From a checkpoint of a small transformer trained on Wikipedia.
Size: 9 layers, MLP 1280 GeGLU, 20M parameters.
Architecture: RMSNorm before each block, rotary positions, no biases in attention or MLP, embeddings untied during training, normalized queries and keys.
Each number is 128 + 24 x the weight over its row's rms, rounded and kept within 0 to 255. Layers, rows and columns count from 0. Numbers have three digits each. The size before them is the row's rms in percent of the matrix's.

# layer 6 MLP up, 1280x320, rms 0.133, rows 0-172, columns 240-319
091:138129139130129156141114076127082176125145124109178079118169110157157094117136134111153139139147126137108189123124134148115171135134155115164117145146097143157138123104099114123159109125097168115123147142107088145128112153150110134170104067
109:126114096153156136145120115145120149096137141141130113107168124124143103110139141184066111155123085154136151113104157133054086141115144095171105155098088142188121142079112126146078135121122046141145069144143154113120142146103138111137142145
089:130153120115129112143112130179134157086130102151156115160109139111146094124108093080127117110107137154088165110097099128124138129135161088150136139118108162068160111112066146127102093123122102130067134124106126130110120154123115150142112147
105:153121141138142159140135120157108125183105152135126140100121094150115094123108126153121100101118107154190141139198112154118148110155145132116166129143127114149125130156103173097112138133103120154151167147138091113140113143135093103129137109
102:143125132121074125154099137130123084110142109117154127090095097141107124113097117118089131130096160107149153144077114149072138130163096157177107140147104127163147142085140103122104143107128151130107182110114108105118164123141146115162153175
109:122180139159122158125118120124172150140122112078157142129100135149132171129150135113107132144158127127109178149094131162140108106120117112103205134144139115158128145154150112116067140157119156150110105141123131122127106139132123126136162136
108:121111123169125094147101166131151121092125072088109130131147131174091105097139181162144132105154112128110147162160175150125122119112120185140139124120162135154121088084091114103124141143101112107081112181123140109108128167174130129099158127
096:120120109119142167100138119168147109132104173101137125117160115068133141166119135127123097105115170107082134123117138165149112153110149138163139132109149113104133145082114096124112136110080123173166088119139108148118060093134159137165121084
090:113114148157098127130161121149147126148106104086094134113187140138111118099096126102150142129124132112141067139094135106162123159154079075122166091155138107112121129122147121110075183138100127121185101140147112126110118107160137111120139080
102:166168160126143132136124151160156203130116107112114128121117158127094169157150131138102158130135140171109132112116098137110147128119143122094135105157113092132161137090157118139162169083112116141114105135110084087151125126157151130106137124
099:135150137140101121128139115128140112167166112153109151122133151121116113108143082146125160104122152153182087141133150144089101118095132109146134121143175103084135169134153137127138104109154118132088163094121132109140141155097099143172090086
104:178103134143113077121130141076138087084074103145154167133088152129098118145124116165119101153126134088107121114126153104109118132099125088082134169123135154117181139149146111122122118123161101130111129131130149136147111153093130108126147111
105:143163092059160123127104124113127088114118146146108134141101128135112162122161133124126103150163123102121147124125121101096105115147138135133118118115153153084115146147161130138139110129141124158179137077076127137158130116134119158162157127
089:141158147150147150143127076129099150154116112153147123105128095160099141097119151139087144122141116151168147149143133171097168178161123154124097110112070145132155116149118128152103147138130155151121141131116128114182166134146092185132148101
100:137122103129150069106125118141104182128145148090141144105132134078148120100085119139114138129105127146148139157120141101123147147132109150146093131131125103137124166118166066152155104091127115120083096086094128140147121166113072148157126146
103:157140134169137106155145101122123134112121144148117125161113112137120179101119120130172135158104106122190094107121122135101129116135108154109139102114151102151164154174153126102105171126123132131192142134177185116157156124124128105149120084
115:154117110136099131104124141148130094094140102095132163076156163152111110165090129136167169129059144109153118111108109137135112170111161102116128145091099153176135089166111105146154129148076153163139120151114075175139138140164111100125134108
095:122099164147111127123128119142141133103077161133153123143124169137132123126153119144143138153152146136129107143122103130088144096133093105128107098107128151149097127107139143111137161188120170123153104132138152148130173124133156142129090137
090:101146092090141117135115153139123138149137127136150132126132132124159120139097124107148134105113157140100131098151119116114148147138147068078097128152113118126165122123137133123107129162132153096106130141137135132114123138122135106094145146
083:121147139128130135113125164143115109131134125117090133131135111096133123145110099103162107167125186138143158128146139118140113095138117156111160127140119083124138096106115148133159131135092130148102112119097159136157114124145148091135144112
091:132151100081145159136139172138122115098128121096163133174103100127159151077147121145141129103153130121177169064092127112143153159115097087136119131140097074151132083153150129105115127143137159161119113111133121104145162157120162144133156182
092:156141140153133100085121071152092160119158136083143145112128108121116108104127156134118095131110107130178143135132150067142159125137158152133129129144094164142123081130128135158139144078101092147095165124160114129161115090149123135118129111
094:138156126181123122122136143137137128149168112118140110111132108129109119159127126097092122124164124118123180131131098157105114119081120122107123144141141150092122132109105092169108133109119113141101169133172145091121090131149145154095116105
086:136108154145155137128125106206100114103162083176141129110102148120108141091111133127109141109114153135115135098060114112121142134157134095140138168150128120099122117139161137154168131152153159106143123153156115092107150132177113122125166125
083:124117101111127113148161136118159130142126158123140162078119163126114120153136111153135182070093176128135163120131111128135119141142123159141088146135171082132113131153161153158122117141117142097154128111099098076130161147100120117134112142
104:180127128120118098113117078164108110098130105173153123125079112167156120144151142137142109128153134139098108132112124137149142082135115144098108145099130146091123099146136102117134116083135106128171165112163113149091154162138173109144094130
097:117093141118074088139143096141132170179158125091114088095139140141104120151131147163121093164115146108134100135089158137121123117115112114148128175124128160128148172117131144129104148136183151093099094127111159147113111112152141139106088096
100:146140116131120150064095097176093091124169136154131154100132129136139101147168107183112117155112110156130145159104136132157125163142086133132152126180166123112156083124093114111083130145120139074110155106133102126126121120101110115091141105
091:136099162112132114141148152154138135168080141112139199110135108128143098168137110154119157149103147121142093132160139128119127154109136116128134132117160146125124136169130134130119153139121137112107112128099138127156092106178160127116121127
102:145100126116146129143118152105102162113119167152114136124090083079127114155112134149126095155117128160106074140139139125132118151124106129133143104118157150117107126112131087124160126143114153068112105138134131143148134099147122098113149091
105:122162141138166108142131154137181159125111127138155134137134147119128133127124168111171122101111143111088100114102145133097148135114081147131140117133131126148124129147132120133154130206126178128169124115130108133126152202091107152132135098
095:133118108137128087114110129153152091181125162109161103131158128157106112104135163115128144122100084107137166113131177104116105137118133124119122147122059097123139087148103136142140155104127105090137098082122080093143099157159134158118147110
102:200129139116129151109147125110159104133173129127127099127161129105153161128113099162155174092116123140123097155158100125142128140125133175160174119116124127133127100099142119104122141135088120136110123171086142160115109097154131084144110130
105:132131112169137143105161122147151154106142138128109081093046118094098116071130115118147126107172135140112084073116117143139108142142166121079132143153154134120135094118131131099095130136152109111089074132162142126155103147104104166121133174
097:149068117164105102141099158120092128098104159099147090112093121137085099115126117133158130108094132158165136130128123098136177120081162126116159211119146157121097068123118100125118115103130142150148111105145111133132171150090135109126084128
103:133098129133108143122115110186079137137138116137117125166131128134155160115122137152117138133166096126131104129144090130186092130133141103141108122104118102155109141149160114126131123151126161129081121142110125147132130150104119133143106118
115:149117136166164143121137143141060095106141100107142111136147091098130138150155130152151130137115163136115110136138120136120133162124125100098095144102123109136173181118159103116119127134102173129143120131140136127122149121162150111120180125
097:101143162091112127109140137171140145131147157124138146128050151127149104139146150127111123128117127109158130104102079111126112121143100137081114144136129136161148106082178131135112109111136152093152129143102127119136103140153108120107140155
097:154130157135083162092161125140121116165126171124140122129075129158199130113127109167146138152141134116131152133109067160098152122096148117123128112146136151107137101131174115122114131130112087114139103125155135087121121096156098127126121138
101:167121173121103120149143097138153108114122094174100134165118156124112145119095117114186110103110165110105147152076174118110141114094121102080113150125085104126115146163092098127095096119133122134134138168083180119110104138156123134094122119
101:153147095110143118124112111098160146146113108133082112116153119105127134144115095193152124158153100115145062151103132133065077163086155129093130144137148108114131150092149166120126100151145109157119123144186152110129095117129090116129112093
106:166108125171131117113107110155139046137162188117121085110136159127154132157158114174163104107138095113120142154117107112125152139112101116111147169178100162182139092084108105107125115156136134149096102127144133150139130138130113124112174150
107:095116127106117159149164108130112166169179127171113112108118073115137137131097084114138079137158113144160086152125143147176122119167151140108101112144148139141114154116144132107158108146144109121142117115126154125107114091156150117105162121
096:162125143142115145135128097112165152116158141084157127128147147182100102122167162130109094113135109103148144085154100140118086117123095140136155105123104162169090136142129166132108144107156094124094150136090171125118158132110121117118134139
094:118101184168139162163143173111129095098100114131092148151108153149147160129179147141072133144160120109117132100134115128163119156129121106120133148098145138104166103109114130155077129150148136136137096120125137152097144137091152147125091123
088:133086080112157100117139104127120123148146154134169107123109114147160138131123121147124132146095102113157090092060143111145136079133120129150122127102136141132117133085122143146130105118142140152148131139150164067137101162161121158150161132
092:150120120124167117149123123135103097170123146131077129155151117143142153136160107101078140118095122154067138119149134141153128159111124114185146132141147148116131125109134143100114125131140136124107111169141109111097141121170159120122132149
112:137145113137135158143148122152147148110139137112110095113150130117119093120109137139143133142103138109166119148101126131139125118114124116118106140112125099193114148114142113098163143096086107121100122108151165134096109102065108129126155176
095:118114145129179108124128118132128141171129159133122176110094168140105165120123086096164141100115142175134102129182100142174115109164130120109081148118130103082164142145169156107110107081135141082104126071126111142129127180095126106132131118
096:138110117114069151102157138147114128161141162136150121124086107109119170136172100106167131140138118096100124095150175152133128149119161090111091098157084126159132150099182145145124127104147147135116118099137126124117146148114141129125167135
104:127151099114124080130125134088155100135084123114112152155166149145116118103113102142111103138100111122075113099085109127156161118143165149127141122108112134134116119104099134126126121171103144144105199111134093137150128095124119162147087123
103:092158145124104117071130121178124101116077125122130129116121132097116135134134072127119123129176124088089119118171108151066146088112153136155137117115101099125127106134146091149147109119141137088117143130177167116132141150096122169108156174
104:124142116155133101141131132138105125102159143145168111161090125167155113175162115121113088114119146097126159153116106100118106114121133106123130122123140109153135136112104130098166160137129126108162147100158138119173131146137148151101114144
116:121153139131076085135143105132096153115142092154145120111097133118136084119154123153111113112128142124085156116143113130135117130166128122150175137149166139125110127155114125180120092140140137103114118137155146109142104140105108105168130143
091:128129138117160186120099164102110114156118137107140120102139111153114128160127097095138138097071094108111129118093127140128148141147167133151170147100137104115130110134131124122115133113144133141106098166131119106109148126154136128124134178
093:160167124112150132157082087152106135122138179145174091108108112111117104171148158108115094135102105125080115112144148093096142105103076130134113149119098145119106146159108186081113119124129149114131140091149119139147095123167126133131140119
119:097133086109121105140176143084156094192131152127098122107132137170125111119108143155130140137074168149162131096094146122123149130112125144150146162115082086109189107162078110126132122132125149131091135108145148093156147095126127145105136127
109:129100159135168120113108087131127103119158129101119147118130072153090148126113073141111138183180127114137079122136112143114148168096102114063137125133127122133148110136156095082077110070094156165099116099107135120116134138104166135128167139
103:159127132101121157150142116107114113114147093151069157140147106180114088085153118125144155138119078111098135145153099154116125102113147143132124100143126115116162112136135128167180145133134156147126133165105155068170095130092104090178094111
106:093164116105131105135137116136118110121170106149070136142102155096143099121112104135139119116154153107091131133076196147128111102147127083154112139126139163137122146121080131126123178130103150124142139124110142142110085166136156099129110102
106:126116113099142141153097153112120115129122151139119118159101130126130121119171128159121125108088096164103140096093144140076121077115130181124110107185132153124177130101128137148123132131162128146127094116160102163099133112132109135095126144
105:129183078098118118116117129114135118167107099140098090170150085134131143131072102109096133121147140152091179106128113135132120161155181134166106091101147137178150161148126154126103124123114117112145128118158169139125111076123113123148166108
086:116127116127165122111098153125104123087120129113122121117137147138125144064138175140112155157070125143111138095125139177088117105154069172144139120095105103149126123125131130104152152165111141097114161103131100129132089105114142122116111140
108:110145132102131129143102109152143177089126131107128102135160093095123135111123171170118158150144127115105166124160085114103153104088141111096104141136123153125124105101108112125150139134170106136147134146105130140162128132130114127131157144
102:131135122143104188106101106134127121155127127164144095093106122133144138127144091112128123114107104125139105139114124118127137107140124123097146173168122161134091073102127144118110114160118131133144130153143139141152102115153094103151156112
095:121155126175135118122129125129126098125114154064117125129126137114153154129097085123150104064150130140110181103133077131139118117139092166159105147119139156154126096136142146107188153120133199127131083085138174133169109114134148092102133168
113:134099140120096170126160166137159143118134151180165093138077119130117117151155151137153155136137118119118110129098141135119135165160095086099138128122100161151139163096101085178156154140091086167134117087127088133118128143121092148141119139
108:088130132109109110140134138109133109135117119137148106072149094140170143086118127131160118137118137117112116100131106130099080144142139131119117165095148124145162123132174134196111118106106119144138085144085141090099097136079109146123133122
089:110089156141123197147147182163137123130155124093130121081172124148158133118117143128116180121104098108125125143097111104151110170133135151145165095175143132122150149140134142170160131158135145154104121164137109104074132098099118097154103137
112:099121127131102128108085121135109134135145100115134109112149130100134179125097142126112170120131144096106170099130138148152138147120129137107099145093180132145178100153110145097102173141139137102115128148127126073088099144136110121119119160
095:134161142084152087129150128097161128172112102084133157120116087127150133132136140080122107124144150167167150164121119080121124100164103107096109159129132143109090153123139116149131139089140127121138159142076134168127080142118108135162145145
093:202107117145103138131078162156126120119168096167124143132108094161126131127156155123140150142122183106174078110124140125152140148109112113120116150140065161107116126155125125108134120134114164133112125174122105101105128167092139106118110126
096:142138171091149148104110091167164125129108110131151112156126104146169094102111136138134134096123104098134112157141129094135144121102092142137128161079131172112130124119088066100114163112117113124148124131117119088126105140116027138135117104
101:133112139126156113134104121100123121134104158084122105154144118148117144164129140120125125159118137145137123096123094120114132145083102128124133099157074154126174151134148142108158125184115116112106174128162168158130108132132146107153104120
102:132148126120134105105141085112142154073105137130133105136135161145112168147111112126117151158142156127160101145159119102122110116146100139146116132170099185138159079138170137108135172100152109154123106119091116100157102086139119105068139105
101:084112160137143166121154146149131097112155131122126098149134163140151115145137130133087121089137132091141118138123163135179103109132149124114129118102141111131090148104163166124129123100146110118104177143139148090156169123115123132133129127
109:132136168085126092115113139135105121110137117108149091151143130156122161148128141153078108148132112117142096111145117114165096101153152140149119124153107155073126111069117144125146112108121099136113132086137137148145099124148098196137092109
099:082140113110135093126116150129115149110126122148157129097096145146146140156113149141093077094115150138136132119123140126140105125136131118175115094125088180097163184134129134134148097146147122110148142118120071110147086147157113138172103106
086:148130111099155127139138168109061122135160089132107078141124140113082124128113136127150197144156083090109135128139180146093115130138138078117104096118089152200111140104131119123111135156104168161133125132167157089103119157126113128134099177
104:141117115109151097172088114088117145129132139122166091090153125149154128154093105088122125140125148143158104112118111080123126131171084110107121126176158172115119133156153138129114104155104142118147166218142140148112161095108132166117124144
100:115134072117140099164177163087160123108165087125103135153116129106133137148137131137125168108169072148166150143130092133108091151122137171103135112154138125131129140136126140163131130121143082162120115110133143122152095127124140125125136103
101:114172153090151120140141112132164132117152107124122155142176113128170146091157100176124115129113119072161137136102152120107162134185118111140104145146099125118127101093128121138125107186126130144061124140101154124113145136095137174116131150
062:134077147127133125116140116160123121117104129123098119159094110125154109132160091144154091132137146133125115104121108133130079150135126132109086097133085107104164150117115111146130113080147131110124126122146112118144130151137124114155109095
099:152127147076094143128140109129168126109157165091127119140084156129130127111104109191127114145124079148126150133159129135144118097101155154156116116095099137115120097147103111116104134113123110121125145148120120091151125124143126090141121108
096:152189101176131091120094158113149119119113132104136146108159076138111110141128138153099121169126143138113110133169192132084149102081149104126142156150138119154137125115110118167148077111107124142152114103071152117130132155096068181117143111
095:099155139101079136134153128137121124120161090145144082148141140116163126110107102144124076143105075159112102142157105120143123110129113145164166132111109138153175104092098125095141133146090187143112147066171125166108151167125136093101167118
098:127093164121093157124146119186117120142149134173141134114136122130121214126136154101094157149143139167092121138122123148114145161095122164147131097177115101129093161103102143120127123153120147150077122118141113101113094151147149149136133121
101:115124113158105136142116137147138145135143102136094159094108142122144159119099115095173192113190087151127156120101160133163125158154138127157076137138141101123114165114135093061135139118134119127200155137120128149138128103137106124172136114
112:135156138138131085114146167106204118131113123101131049096119102141126103085131126101131136139119111135121110161133187100125133114133152120150145150103121089114128090133146113110118094129152137111083171156108147128114159153108123122097127121
102:130085128088128170132131088130123119120161129101101118093165137158144128133144133114120161150117103144142111144124115123116130140078119078123100108138090097108139129137125136102122146139149136139126133145102141145196187143127130130111118112
101:105179185086122155102104138146117139128068101121123104149102085120104113117150131122117097119108105137122105109130158135116158131161131137105130128125120157095109114108133106144103118154084098057165159093095147154110103135098164110126106123
097:161142132112140131122131119113120141152141155138154118103126129137160174157099085101128133129132130138138109113144130168114160165125118113103127163139133118126086149163150113130133138140149113130135124157096135113126150129135131090119085137
106:139115104153145132143138069117073160115174161131151131152123120141142089141131146121101137131152153133110159113113146116138147128165115166161074102110133110120153125131106124126118097142089110135125131086130145131139132120119168083121125126
111:136109103104079129109168138113117130138118119121134090145134148116111147137109112137141111154160175125116154179137145107090119083105141124101143151106127145147106112146148119122147119125120166139111126092126112141160137170099105100163088149
100:122165106104130139151138130079109138184141122115136135116133134110126136121142158111127092139159161130105105093141121152138150126165091130101130154167118104115120118160152158146137128094107131086093100123096119123138100126117104110107155152
086:058126099189139121142130155154164146128119085148144157095135105144168116110122112126170189152106134124123133116170170118151093136123112136122085103127136179096140189151161115096150130130171173125105135096152146142145099153136142159091121156
109:153108137104068157130125138140077117121129079144124129138110151158151135134101173131134139107133110143107152178116088144105126148129180127136134082133141188134096119101147115138121140112153093120146112136146129129141147122105128148153139107
105:114147127084060068138096109101077117130110126134114105142134126114092152144099130117149073112140116139114149101124105131147153143120101102159120118144133169123106137148144127136143112123126173118088134078132139137129152114094157161169138119
104:106091131130103144158169150127155131125135085142129127118134110156153132150124158143117093080155111157124103073135094131119105087112133121127123124128119133133095126094124115147102151076132145151084113132123095101109125149078139129132127112
097:165126095168127113134093192165113117124162137097068126118135099184086121154117137139140130095162096082145144101124140134135131151117130132137136165119134131165165121119153156098110083167130145129157107150165129180141136145133071099160150105
115:142150137153132132140121113163146066160141140153150091118112130150118128122119124131169166104127140101085117118087183142066122148108115114134141130124143112132153143091081141147141109135170161139115093134111136153136152122148137130147105116
102:107111160121131129094098100135154115116103123138119111169094125062069132155095131143096125120114114131124085152170148156101125181118160128090113128114119083170143141135090073098153151112135138117098085134178118090157127121130159141070140122
084:114121126127122155172141112133099110147147133145170098129139134131150091164114112118119108164114173111147122119151109089135107101095158111052100076123143113115139145080135087117127104165190105142156108107148160121111109176108113120134117150
100:139096160112138146120122140109130144126129081108175176168095113125123134189112160075145135153131120103117110180139131092093120161110158152126125096152111160103155123127201088144141154093113148144122135111123137114127129110096130112106151121
103:104144066155132112182093121082138137090130127125123128128103155135137162163150128168175143122128144108150155149101136177106116157180094096121129107091120118107135115139179124125151151124130128124090131161133136107137174169133143137077171149
093:136149126139098120152078108102112159161130138152135153142156102131131130137154107152126093091085128062115148113103143163149155150126147117098119155077128128120129167149179130183161101100172117123175098132097154123137138156126151139113139102
096:109093114107154158144086141105121137140144121162154101133156100083126122166145106145142112178108148158144113126146114146143095157177143106095206157115126124088120157116102096160130129088107102154131137151115153135161109138122105145081143102
104:116117099125092120078097139101131137150133117145117112179159085111098110176134119125154146132114085137153130134103133109129123159174116144104119165111141157147108140121140117130132175120133158137158092085095111142185149162131102101085132148
110:121088125104143096118111129120124100124107155158055144113131140102091116109118125127153083120122160130163126144113119141078146134139136197134133124130147120129112133128170142138127122125147144158153083134129144162153135124135119124095138141
094:144095159081130124124138124147121161127139128143140108158098167105140123061155127171163121119140090149134152153154102141139080158137134124106160130125133145107148110139138165146113143123137094131122139141151102165137169144118127116106160137
067:145137130136146138086118096143121164152109168105143126143122144139147106100114114137127076120080086099139123132103158135128114088121149204129144194137073136158183115100135130128167131127115139127106113143115149115097127092125146123158120123
101:096142136164105144135114175131101175078111123150150144176148149170155128119115153141102150140138078109139145129143112144168141149119107127139120118158129159146121145109142166116141127134095126115174135165138118151157151105166125094074110122
113:140117115150091099127127152166190084135144133158089123110161116152124152155154088140118139092182143101101133140113120161114118108134140142115168079132130145087102099128177117177118146136145130138127137170128104102125135138106101116086115077
106:131150158150079116133117151134069100141109165099123149076170086148169093146119109089125141144107131121139131122071110107151123136126114110113127102086114145092152126137139126144099154137123122133145124119140140148136161129143146158109086119
081:132072172135126160118119121113109160168118164144120123110139106143122115176100106180120143139115111087152157139143125108122133115123146101120122135142133082139141096158086163142125072118104132156150094109121154129128124088142139100110142110
110:116132152123077135151152168118129103122076100149170133115141078133138109114134142115154108135109143132071103136118143141114088129161122114106123123096139105129108051086156102139153127129091116123121122127094149065164122111113154119146107109
094:105148132124123129172148101130103178101114142106186098130129138176116094151091111134135104130161116145112170145137136128125137133111124153126096123076126127139124087120159104139141113137125161151101146149131126102168136143114100144110091107
079:144114192113170136172129153117124108148106090137138146145136125121107130106143103142109138121129135162083114115166077118106123095140119087143147126152155118118156094126120143147105127126101139093122101097157145110102113164140160152122094145
101:129133114119146117127161146098127108095129118123083122088152107090075138102153148145116158115120080118139114105121119108115157106115149127129113126094151117111127177146155148123142143118107152170100123111124135166151146107101153146101099098
105:113117110142157099120155159098129077115118129085127110163108100111122112147125105137094123145118128073125119104120121138154116112103125124108181108159151136119119096148121113143119092101117138136159125152153099174131110161120135104126103164
105:144139117132125119178125093113155118140081152191085140107136088137150136117134124157147107187128149109153095129113124135152138141164080116102094130120118145153142144069163167114126147117150164178162120127131102107140170129112110149107134111
111:142166105117136119075170143115110131133093140091141133137099129102086076104125144122132081146130143155132144118166109147150131121107135108145122150131128142160134142157073135127153134093125151116139126139124168125127081121151170104127088136
101:090156140128104160110139107122138110143094076104105123142133126159115101156115116136140116114146080149204133135145154120120105139117153128128117111104135115134140125149141108145088136145114123154116117124128122100166132131114094083104097098
099:123140140115148139131116121135110111163073103117131139164141137123161139097172081120120078160150096122135179161113095144117169136132125173132163174126126118090173139173146133147126157127105119129152120108128158192104161106137109166150142115
096:139146151115099129164140132122136135125124149166125120101110144154100104119128112137130130111124151152114100143157152152121197107140118118080124109079142080155092093129130163128160102094154126146127100116117117084108111125142133121116131142
030:124139125156085148106138063141163124112142093172107138139097147149153135116124093056103140133095149112141133133127138093162071129166148089150143096126177122146137151139101083109130146152127181149128090124123144169119111110159164140159148111
099:133114147158118148091112135134125123086127139173153117144135115093141141107122093112110117061106136155103097153127122118103098118092151156142160151178148117148119151122132137116153146153174128127138122157133108104131126109141113078129147134
100:145135134109126136160085131116130116116143111138126120125145153139149122138158116155145107131098148144133144138074097120143173160130104094154102120134193148129108088150130135124132168136142126145167091164116143144133147124174110144134135151
096:122129101123152100151143120120150092093161139113123125167127150069125131116077123189159127133116124080136143082120158158142181144102127154188147158141143132153143108150109114123126123131109120108137107106132085135137141129052127137121121094
109:148174137129126131142080125104133148120118116126099087127141143143141108163134129131149118162085173144159097136129140120129106087155116084128145128116122152160111111117142115092105121110136114156132143116085098120151124100140104160154155124
102:138138131133074126131129150085119102095131123154104131130086139108123147136104138125159134119095132116127103146100135124134108102109126128114120152131156073106111112115108096108188076196110133121188131098164116117163139128078105116134119121
100:130097103131155187151130134090102131148117194120160165139139123118124189101133094115136154104124102152101117122127136099103146102092136136144107147120114107100109161148113112130124121136151110127121117128082108137155142192167161159148128118
119:140098146090095108132063116131155126162102120147116109103129131179108135153122135118169124095091134121125110140117089115148102112109168157109102126130114149106165108155114114130143164124135093104116105080146128149146111166112138156161080139
103:148116128097113092143144170137137134100123155119177173111102094152108127117143138175115175059129138111138110097117118131090158154133134142106112136098121154119122146107164084143123120131108123153150138120151144137115131157156127138120111154
097:091158154149131130117077122089115133156142124130143140158109118113114140139173124140129130119118124103121096144097169140124118129110127152102123127105127158142126089123110091132108140121140115099103126135118134125126123123143170122144116147
105:099118176127165112117102134131102118096121107148105153133130123104127107113114109125125135163139126147159098118107128069140137136166154160121164174151103154130109061122100148116132097082124170122115158139150102139106149123152166143138136163
095:157127112122135112123118123137155143110143163183126160134113105138120107110155119153174113147096122155156121101121128136128113088134143136130137097154091129132126122141141122132143147089108095135126110094108139124135130094149134139145106161
098:112126162102147152172139141140140119095155139112122159131122110134120153112123170143098105146108133180099108101157118128095122164143133126122100132135087113131099143141144142144094146151146132120161130144106104098116068136161109155127175171
106:136151072104136104127138133078117148163137108089143162143126122128115148120159168134135142127082103157094117086112121087154109112125089103101149106117135066120094139106130151119117139140188104097150162140133120112118132154140132153124076136
103:097125111133190117159108096093082153128113127119141087151118137162177113132130143134159159103126108119125111135133147140170115132136107135146107137128164127139086101134128117112141149168095136135140117086137125082107145155096116127110119100
099:169113144159144140142153168137123068133125126101132146053143124123094120151106128168138112155152101117099119105138178067075128149120114121160132107123109120137125131111129135125143122119095152155095124118140137125125141152111130116127117122
104:164159146142181109139139145187088107126162152143125110137147087112147120086173137124159092125114138132157114104112142125160104099126152141115103116130130134099091133106110178125108118156132127117153123199159134108073115095130123120096112092
096:112114110123130113156149138104081108121170101137135104146141133185134150131137146108091149159142068160097112152163163173133122090118127108118153171108124107160135101116115113136071112163133127100116097104146139111095129153129147099143117127
082:132108125166163111140100151088188125120129136136120076151141109137119126117100171091144125162148110143135122147122180130136120123122081120120128108118129138144130142158140126108110083116148140139157144082142103107143120086121115139162161166
088:137131137140074110140153091117148140148104115113124160176135168137120058161129140099130115092149102154104116088105121115151132099118148113124133179133099170110143083140169153146116161114117129114122164124145147122093106115153140144120102085
100:089142154137139135129139107097134094160163150138082116142142169145130140129150115143123093119143124137126115115134156130113185129158152145115088142147091123138141139145127104146131110134101124179133102174141123098133072157113143102107101143
103:114109104143162122100125120126152144128137104098162129137129111108136118095153112128088114167130158163123176162147083110078107081130115139125093107148123109146121083147141168130084163115135127152171135117068090177120133115119149093136133098
104:131115127130129182112071109086145135158129103144127148124142160116119172074092061132127123106104096122110128155159105153156085094107138131148085115132129137126142161152146129135104155168143157143092125102117163152133132176137114165118136139
108:161151118121124109121126126112162143168153131099130098174143193117153135069127077172131119109120091100137133105103119104166119128147169170127132125125145102124166084108136118154147141118099110126103104136138111087109128122132117095119165119
112:121147130094161143132120092136139127116084140138130114113133126151120131120132140117142156127151124132136121142095097123140090114112146166085127144113103144126117165140118081096088131115145122163097130129118144132162155139153107127141106121
113:106138158138151136159122099156105182106182113115136167144129157119126160134076128121194135117112142164124120101126195134130123138155131116179136148150171155097145089114128114132099141122105133139114129127101137121160134112143072133129116082
110:153133139157148116179121135112118103178128115106091142096124107130107104138092124078118098163116104126106070157138113128149134163105121119143141125136117075118105155169149098148142103134098127111168151123122127144123122118151128160095101107
103:110122133123081109128124144175153133152100118114095138135106100099130154147143134144097130127098153108105136099149120113120099092124129151079127149101140137107123144113124110114109097113147074127121134147160125151107127150148130171117108182
104:130140110125090104117115101133122144092120120146155081119116085138116157114124116151163131169113177179135114146109116091154115110111118151110128128082138161105146132120164127151162108100121133140124136086122109145158094153155118167155177103
096:147132150168134133112109109147145097090141100116139121128176112087140151126154130129118161112118148129112136150135132121139084128162105150118107138116106173094126136134125121075131109144116111136129060140099138133112105125172080089122127123
095:158163109128127180124177132139139123092151112128093149119149079127140122142118112128139114121130136118092105095109136093156134121126160140124122105125119093143134128154124126150147096118127139120110133169150120136132123167145097133177116138
108:147074105110145126150162167152191157117147177202086104103115165073125126129137112138144128165130161144129104078132119145131141076143145120149124137151153097130120166115133086120124101169141125140102142148130074125141144170150107182121090126
105:191091140180165125107107107146130097117105110160122151144164122104074158183118129121107129137135170140135111117113141097120106123146143152149098108112117106174134132141158128108214140122178116157112149132102150158126126124125105132113102141
114:123120115150094144116120134105132139152119110178134115154104129157149116123117090096109105124079175151128113142088063116145132147117150129117140150125149107131164168151097131130159139106091158114106118149114101118070121164105117117126141102
095:157135134149094121086132140147080155151147145109130103170099126129098119118128076137084145119096128100112125125140134115151188106092149165137153144166108138127091120080117145100103123119163139142106134124105097096152112126105136133159099120
117:157113151133131115179073111152093159101191105141148151074095129101113179111133111147116103160171102164112120133129133107131101136133145109129125159127090110111157167154143133122112149130117149107160122124108135146092122114138100156131148102
095:103130096147044140117115157103132100160103112106099115122134139161141124128124125102124140102082142155128140129108170124130150098091106136098159128096160116156117139061137132120159147137143099112125167144119133104148141144133128093126110095
109:183162120111124117104178178132145134145110105152109109101089082094106124189128108124159133136152121130137156094078129117111119157155138162120126110097141127109178137148152128140092150112145099142142162121121141147124143127088100114129182130
108:145136142123107148127113159105126106074170134139108072124116162076130126158102074175145125143154157144080113177109160095132114068091146114129161132174135088153092139141147134115153145139146134132126145127130133117113150133082140108098078161
096:120149153104112113116128107103137119134139122152125115124158148119142140133139130133086126089133100119137137148145130093137132121123143128123128156123150132137123166120104131103074181129144131202097113177136091152125058139136142142112118183
099:127171139081173165122129149122126157158152092137136145102188110130137103136102141122161124127146149136119127154153143151118123097104146133081179138137112125135144157141170143116137098138113144128110114105136118145080078092099125148088135118
103:103121111100117087151089136097144128130135133121127152080144141141161166108158130141144146166158134133138115140116110131122086148116148124077202104136144083162123109138124157163142145132180107104131151162141096115117133128148130154147119138
092:129114138085133139152111126167166114087098111142154169128117170086169085173099136125127154125127116111104144122106141096139129155105128134108099129150090104147148158140147127157159134112102119133115096146169120102143107090130183160129148155
098:144163145105136149115147115154143096138119142120122149138114111085126120131103159097139151109127111166129114110118166156127102111093114150148203128160142129083137123158145167151127151104120119141138134161129120104125100126122129144126131145
113:103121146152135142154156111148124118099134140118113157097129065098140121136150144136124149135124129153114109133076159101152118078131130143120123126115128152139141101108132106159113177137174127126129142114132130100172108121146146133124133103
096:147138130157149117153083150112120115124108152098141119165102172155150099117126131128101143151136145134160090100123105085102079126127128166120125132164110121122105125108112119106160094103123128130181144131126127137117148097088163077146135160
096:144121163183106134128122121162130168151154131133117176140088115116162090108137154095117094036142125087106136154095171164115107109116131127110118126114146138158111177092139073099109129117119139118133128124155151128111121106091073125131108128
092:100121132110141129118115129125123104105161147139125135100115122122139090103106098087136088100125159163102111141135160114151133104155095159101142136131105157099159157112163133152121117136077131139094117111126137146122143130155113152095158121